Weights of a small transformer language model: vocabulary 32768, a variant of SOAP for these matrices.
Each number is 500 + 50 x the weight over its row's rms, rounded and kept within 0 to 999. Layers, rows and columns count from 0. Numbers have three digits each. The size before them is the row's rms in percent of the matrix's.

# layer 4 MLP down, 768x6144, rms 0.025, rows 659-767, columns 1088-1151
100:473534416468485491509443493482531464564535512544529420462440511417520453529477405472463464447527422550461506489507477527504503479555558552389504431478430396500417471572451512514531562484487596
101:437530512445498495425506385535457521453511467512557476634457492482580430486497436512497466431604489516623459508548576538497455473541520552425432466581566449468551581519540527447521430484561436
102:498558541524552546515461483560431434503512508472505512458456446554519504466515417616539528429450422544474544460500503525495467500527570502458578547521500355529504415504518516453573525467477493
114:435761516486576480577486473489508472490484554452440605462513464476508505492532516464514546470541472448449503607419449582403482521486527402519557555456494507518503528552506473465592421562448545
101:533494501528495418461455460544445440525490525431552561553544456489402505382586497521523491490495443539460370506523490568467556486567462488496534533430467573517436532481459486493520479484592479
104:569527478450508442514556487484462591459508496521589403554523517556566539493473503518573548542524491465560344395454427421451552489422470546508446460471448396601503460502483526451476525520507423
097:501540551552523489538542495531524563458432579430525475572502462443506496525515449466488461525459531544537453534506624549410430387497483491466537529396473540447489492553613380583501516525468512
098:538515465522387491475578464459549498455402395573517444454547517550439457538545606609366450501500532472531478544495392553374461468462515458523496561382467495467492432606529499534446554562417474
100:510547366494502458489483505466411574462508511494442532470478457570585504483555586529485481429596487562451496498455486526528507503542420446328539503511442513602473462610491492461553389451592534
099:526565544498480518562506468614488506507460508487532493446482429562517515499498479474578449484468565466539502551575460486426465393528480449552567544505569488501513615511607451571469577570456443
100:434372498463453478485431516499450453480518453610564490447458535510418487517501505536510433523514520522460522540561526476435482524566529481504459580451449488539496460418535495467436475472535473
102:451449559484443504433582444491572511401483540463520455463471451545498487559511516522485409524570544448523503486491463527505502469495512500624495485527536517506484578470469458496592432507515474
099:523511481506508471577525543569527452494453468496412400460457541380498618534483574440509404524477545494421578492470519591550424436536639554453560514488518466504471436570508517459477548405496443
101:435480566628502578543470456531401540470511458415494562472497547437515488492505486473533528459509476473536470394519467500468423535480460432485548474535583425481464521429483526473465427557545482
101:451480555538529559480470486473417576479545517485501529589534532430535513436433502501454604473609502355512520510567489487491488522424541495499508549530554398476472545566512528541495613491498492
103:527414569471528475495476545476436496509487480504515515497515423462476521483491395509464448479548475524456506479552324487555573496551560529543458546458589420348490630473554621416484536522582420
100:548505466492466509566601515538529533535467504500438582547404497496511585575575472444445459465541486549452500589488465439582409510436424550544493445505490470364441435618503547430516544400490576
099:395507518506534528502506525553613467489483496474557531539443490511530430526544477475410447469504519566539460497469513483487537558543525490576583542536476521532466536495604620658528520636567493
099:449531499444502433436596482520501466452495520476500481492597507566441542482498483518512535591470542542483499491456544508574494532580562494483395497557510521573495517498441452488437449548527462
099:559487545494578573449423509517485522586520568585394504525462581503553455484394447511509518491504489532565444468504568460477472513486450605330495651445528489504526522525482479474528526592427575
100:631484540478446499457457538636554488532595531543425517490470553477503480484524587407476498464520527451533419442442526475523570524467479556558497519518485470557519519440440626481564490501476449
098:502598423602448481582500504506506496536516502562522587505501539515541419444418420448480560517503493471511530511509603507562517553486509486540390440458496383553493526519473518487499554485578512
099:485620473566530533513547495504508522481463550450590461566545511559512484535540568467550453452622524528499450494487574410480412487581604517424569463434512528583408502488556424528520490499549501
100:552562483490602550513423527460521484524468576385551583535571501546542521464437412457503471546531541467468462529457549564523519433455512545372487469505504470517542516504493524481481523477525525
097:405520488543539504536495553461484510481464485501477563491524520510446332593481540546546492499545496575450471531527517560501466467576575454525496456477555506439469556507433468500564470379496511
102:498437492525430466547566462491508503443625593404574572464458542418496585479497439537494498514532481410501521520509466466489493481512534466497599413426474462509479550509562555436592520386479520
101:624495519523500530465433460477512468463400551475565408471498486456463431481544559541541527489515549510445486465500460499438567434423408460538477508586535458516533534525483506589478459428497496
099:516404479508500564484452517519511445435442543466594505506525468517509413469499483571468457536492437491522459519532455490555543497523527520499496512461536499397489490507441469526506513502568476
100:470564591464532474546441588466547408552503459484578485424557565536399523443604545479496504525520508487586510480541487437510527481460488491557467507497520544531530468497382566501555530492484604
100:558457509541493463519523449415529467626467522405521508476573484601518557558524483510468542548478468482506525510430462540451518529472502501471525509499541499495485579497386523518415606517472523
098:529409553602547521501515529530440469498447527472553479515458593573544552383475469529465523454391495428484551521613434457411486496536553520580607489447524491483483600539393492560438490613481540
097:502628513507528511432477556496496507537477501478461519481515479463457480571439440536441399455575554523528473480519492479513486542499501468431475480550581428515427529481441431528571529503526542
099:444528543432552438549438391458480508525540446498518462517523478412448459502503558579558582513453477534565522500549470482434621466469419484486456539491543490531477465473407491501461459557527537
099:515496525485437488516426503461494522533524509510449647501515510570511489438474539510515500535454474509486503500532521525560589561548483510561522490501410428478535492539496481508520534509458528
097:525438490443496468469485438481466397602503444490527443467475576478554535483424591457561524536432484527534443376561476530627529505497477460393577618473565512389558428429408448446488528448532523
098:518501571522527505553549483483564520536385514483491513428541509535525535577432559466594583399521492584553483459416533392441523463461483529562540577665466490505583541494454444446515557599555437
097:462499551535502479553425497509502472480519531449531489504521471507515477434428486474497509478475455487464432444432470467432524501507490536504485486483486477424529481550518417500544531388520565
097:484498443439552511570523431484540553444400429583495435444489459474592461479494568495534589539526490468491462502613501461446524517530537499578579482485498463526493509509462573483577445467434552
099:462461504446521505540538518519510430478670548562439522505550522393493452543532521506464501531623551492465612469492531504450549517497535498491584474503511491556507548550502534559552581508486521
099:546525453526429471532449489494476535502367503432524471455483448534571496458412527579490496405598544566518478587534584477531463452542523571588498474357551482590421448481426496471570541506494512
101:531431488418445582468492471437521562541478455529578543388478442498440438526539509517456457446505495478586513505470546513445495491466562517514597523572513453528359565507567617513557510512544496
104:540526498455535559544580508514487440431443522430624465549496575474468513435534491526510564440499430512464414464572379384503443483550512511616478424499555536434465535493423454476535498465515559
103:539566448564535507494418528520512479465508492608527420454601451521441531585520455420558455545408441526583511503458501462478427451481549492471429510502473529529463555531418531596401489542552471
099:381509440480521550521470564498493426572446537501361458550491527567526514461476547523466506434450546514521488491542462503504512475557522462469416485441468518582554541476521455454387459414450491
100:526493516439472485471475426469477479488607520560564487475534442506444549553523426487486599445392504506503598570572558591441491460539447522516516497421518419466532376423505478494545550433476485
100:445535507480503496520480484544587485449455515405619594530547544492524457577515504517527507512510449514467486537502597497515477526582543574546510459482510448504463437530488398600548469391468441
100:491491477470536426518563477553550518479460524561573509472504523511656496456495498571481572540584516421563522476494486518569493540403542512503489546466523567572444526457586617582571422549548422
098:455491510472510577489522446477531487481584649476521473483469608424559521506457526472499553520415477495528530449482492550412448559447551502486648514495454549494400464499454377492463506408477381
101:576481468476527546568545538469554503510434482449480485464494490600459509511543498464541508535401513480476443514434390441529458536566536445472522467427565503573480511488490506433476455424516519
097:614502421424423452513510490570398420476509460598493503479556484492439505496496493535519514483485542381445460511501538501635422525543436485610481606481587499487528424498595527456464477561486458
098:529508476536422449512447515514538483453493500499469477530528469434424504509445469502408505531517512525467506515651428512449514488448532625396485430508445432468468621517425494433499434490567530
103:451409543555471496495499562530526513530540481563528510407493367534478541526543457506482597539416514524529454431481445568525458466473516482525514452423519493548493617479536511481430564509406446
099:422466542482441542520436520426510563501477495417527528527508524435448504443475525518525511528471465571539557554555502430470514458466459481514487461451513518549532557524401610558474581525538463
100:539541470519491433422514515499506512501581466505445467538491553469544500508393518480486508536560442475474558507528456467465407444479520466546563624481465511552439443501452533536474485546470448
101:490553498576599593491530484478577600498484503487480577483575515423499471484462503501423435494631545490429495446434495551500477473576502484567631548501550543602422488533487434498471535502548463
100:527387552458504445525410423524523456522587505421431513467448503491568483548529452538529453460435477474516501568520561539367621478476541502425585464467494454370465396427576544461502443533593500
099:427415531517469570508506523455508553547494492426608577598420529498487500518496452445468470513582509493479463571514558447493451547520500486387469445590474572487541622444495493501504508522525422
099:461452538472496460469367494384533481472493570519620514441478476554462517440487633539467507446366505528534452486504440439461431423493520426495492457500529479488447530545443499473409490532586495
100:529486620380543506539469573489537470510385491457449526526511479503559536504486463435434426538489544583426503479586511493516537590412460493527480398564590487529567560489465434521479500472529605
098:448567573484534452532465501584498439384512496526415450466542577546605522575504453543576480621497446548466495471599441553497584513598503557500453461479528439425486463526504526516529592465483569
103:517464453549519434509392421483496536477446499510499475558542464455620463538485477511530454527492507448398543467537443486539451535420485510579559472377525542502464544488534541543492503603376492
102:485513410482552514541448498447494517404568522479461532496403495482365502582444530466463500552463538488419509485511531450461500470530495507486499442531444521521576500497410502336446454476471522
102:593488494454497490430443487505436452495503442494523457540506454513358510448491497583526540348486439524455463486543449426609491457513557470530440443583577408529439344478516494434503513516470460
099:515449545447361524494528380503449487543573449531473485458518441546464503535447484503566547527530513569454468582448446540544529503489481605536535546494504423545528374531555533537513479457504584
103:527534522563521521463467455462499540414493552581559468456579556478508494434503507604578524485529487490458424477445428498445469540586571488590521545567494453613565481491482432471427529568433455
101:522490598434531446493557448483516438503443481493542486486508519466351437530503503621486536463512587579426545505502559447451565456467531509490579458523536485512446442464491514577376495526551536
102:487519506474485476429539449564436604565569491431503416463465441512442560516429479530551590560538548531478530468456483557454414470464463481543502499587536553530528542446467516428519544462506537
098:533397497497571526488477556525470503423467458492513438547481482499451424475519417518561503587472469524443420533569411468562440460508507510508424470445532454545484506528512498509504523521542518
097:504424538523497485471395566520459507485457493427533551521485480592471558609501511546529513574500550583546483410522424514507520532487448445488497548480485582556568450541429476548538478557437526
098:512550555508424501504421616489448469525444453478517468471474538477542520512460649521569513498477550492534503455543571536508451494506491512490510512536581468472567406481509561528503502563478552
102:473560594475547524494551546555457539531477464455591459509445399497556492506508530556498580490589488550492490455511552393509413492391513563440406543462541462488553422512476432571492470454554473
098:557428555476475586559415487482497520614480497467564619494498457478574535466511450523487571612483503466558466539304527439367496479468582521392570561517483514482490521418507452482495568489495390
099:458562494472538528445482502574441603459529489622496527511522581383527524460547633486522505465592514587499462518489464601534538561451539481436459567454424582451560469446547543446560503641517495
100:610514370525474445540509523492367498486452552593559557592469467551324511459443520447433527387323488507541501533558526479520486606535493658494504565529424493555449428360502499582497497504515517
101:461492522503589546474518471565494468529532465558514481555526514440479482535416554516601549515519430473516564540580521561439516583470549436531477553396490630491508482517453534426452571567562534
105:406527475448566527455496386494570573485493602518443521535571452666449437518464540524527546529494492446593464401478575526492461471322470503432533527531504511491545451547576502485419450449509493
097:438513518475490616494427513497492499484570532556526435407477510537567455565496578385412550583425471581508549472557455434560545538514498440482637539569562456495470457455377492559454537617531494
101:452459571477509377569508553575488466435538512505523437523472486502478526479466503447546508445434491551467434581581571474473480475464551546478479488499482544543490552505485477622434602629466443
100:521530606534541557443574397487532529502476509464420567508519428536490489416463481593457537417454496515464521494505459486466458558511533460447507525458533504400510365478429479607450592533430518
098:618470425484497544449481562530456525475494558413466439414551565487508447512519606558496519515496476558500438553461493494530507491488501460493561466392519511538494559478493459572423381549485616
101:433481405441456487541403419451540572436511515579497593463505419449498555480436548466443578560515453490489458508505423505509516499585607540527507485546471556466515456507441593487495546548485470
099:537491441511452416531531408472602539449533492540484463496488489540526465557537513479440486526493547482460459578517440452477538442547546443540469535554451527423424519417525492590442509417540531
096:416491522534471503530507499572461513481494462420458456525521527455488515588465546491539547464414550479485516488507548577536519540503449413496475575504473557572470467523536528503406547605511534
099:498536439383521509508520622463471515563522500464492508551502480514565436480501490470543546526487426471452421537371526482536594519514443519531539478501442616583541452479482508426529394566460460
101:512623559541511539450472427522475473434509431414477501488533487461441489466489545569449650533539430531493551499462554496497487464433469473493530460430498415500561585480409489475500593557427496
101:514556463481614497570507515457459506464527557502442554574478610448467449532541451471566480530518511453489475457544449507519366402564631621447492526514485532508594564415431523431543465472512555
099:419537557415517469505461545450511466413504523501495459487519457487504569618550508552478482531551500391534423534406566555564577521577559469589528507525518537467509544554456433576510502378588564
101:552528528493539495519504421450550456412449441503441467472497535416473478446533546568424515449511530458487526437497376501531551456465489530529389436521474546439479442478485552454474527570474532
100:564493503531563512440561586433480506493472416546399509562481505510510547500455490535544568470525550533502513455534517550538554343440496495549489530405531475420445436449503558443496574517443422
102:413508446509552483479464508504472509496404551478525543564578394520463438421514463552474477543449465497468447449517506519532491469556454512551496436475457465502505471494503486659507492503475503
098:454564571445526502563487550496425512426418494541480543641550564467480537514504493513535527509464589552516460522522462424532502397551460510497488477477439593464352476455410493483383532510468474
100:546523487525531478563443526426572484500471495552510410480484455564541509440542507447556530465489552569441486504592535501523551527490589492380528540598533455531484386536508517459492604482493584
101:438537553435613572591479471498495505497540477482515532499518617403490527513507517438526473426573523485411529454577577529463455513456534508548542456492546583532640441524482539492500443560561530
101:530447502556473427581473569430463501493480536587597413540514493576513445505445479583469501584566490452555462477529425498594503563389553524538490581459530447551477468507463493519472484423481578
102:567458533463489464506467496480472545452583483506510482624449531433461489490522444551506578559472508465456484564513533466463520422533434409556420444510508580443468514452455498517552418423519589
097:503506477516468450506532576498525503530475490516549467561515551524481491520497570545478491541437493514455460524464424534549440473440523577475431473438423464550530475481500468514448417561489591
098:530464454536512552538626485530438425455596453538584451462509495472511492530448482517564525488569496541522546520492460488600524509416497489602469483485514466541479513501505517475517404504491459
098:394487451518550540530519570487531422491442494605480503555439462515504458545534548542542452554463584507482506495518416463499398522474526524566461489426542548434418477420525522448472499490518589
101:525527578481535608488514597567441515489438493535557454481445490505532562378532455513460526493525517491529542466534548516501544520543579491498444448484527568479521491485481446439589503479506478
099:366387590522523505510570530464481481494534546610403482558577513478437505452458506515553474542473538528540449479472497487464636474484529418437474534515558540523524516521590566481437414360457575
098:471541501586436478457495526462542507546468466379549537453515501471406502560465419593566461498556514557490525491499482500557511445465480613501462514449475499523521551335509513531452490450457486
099:490405508562500532493450477601553498525464562479514546409525460495514504470501587462529484487329492473538525561513556512573444505567494421546510457483528512569517557476565579523556566561567532
102:463526482591453548457456562420423445459551439466470354566501516570450515516543550558475456523437541562501528485551494453512422560485488504563664479416552446472554535516461512537384455567606525
099:504502574419453495513475518519447437453458403483590479517511479481463508536585483482452527554448555463525486614518525486496512511430493490430535521487525487473519464474451484573440474460556583
100:467475525541430434539433596452462519571411457508472522452524545552560538557409607520514489508438513533438501537558565507505537483461516509520510447537544505459508447487440590424587519641411481
103:499512518445472546403489496586601532517512507551540566477505561512466533423473499456520609528469508497535496521441480526480585457537447476427432491519537580460489489511452500504528554535458528
100:519442434551494502579505465511466587490466469489517575532520482519599534528444454436487490442429395503493580453458509495551496448534475540510523540337536557539446506396557453476479549598498578
096:561476521352476471472468450552516476474523490547452524523478416548608540509548609541502579480467525480473483489534450481619420514419470462467449485559548482524473496478544561498498534518550435
098:557470518508500589506556512478530490429605563473524469500511543440394468504505456477506490431510544539457479432480554426515565536455524429509521544498500481450514475490568417498559623485473488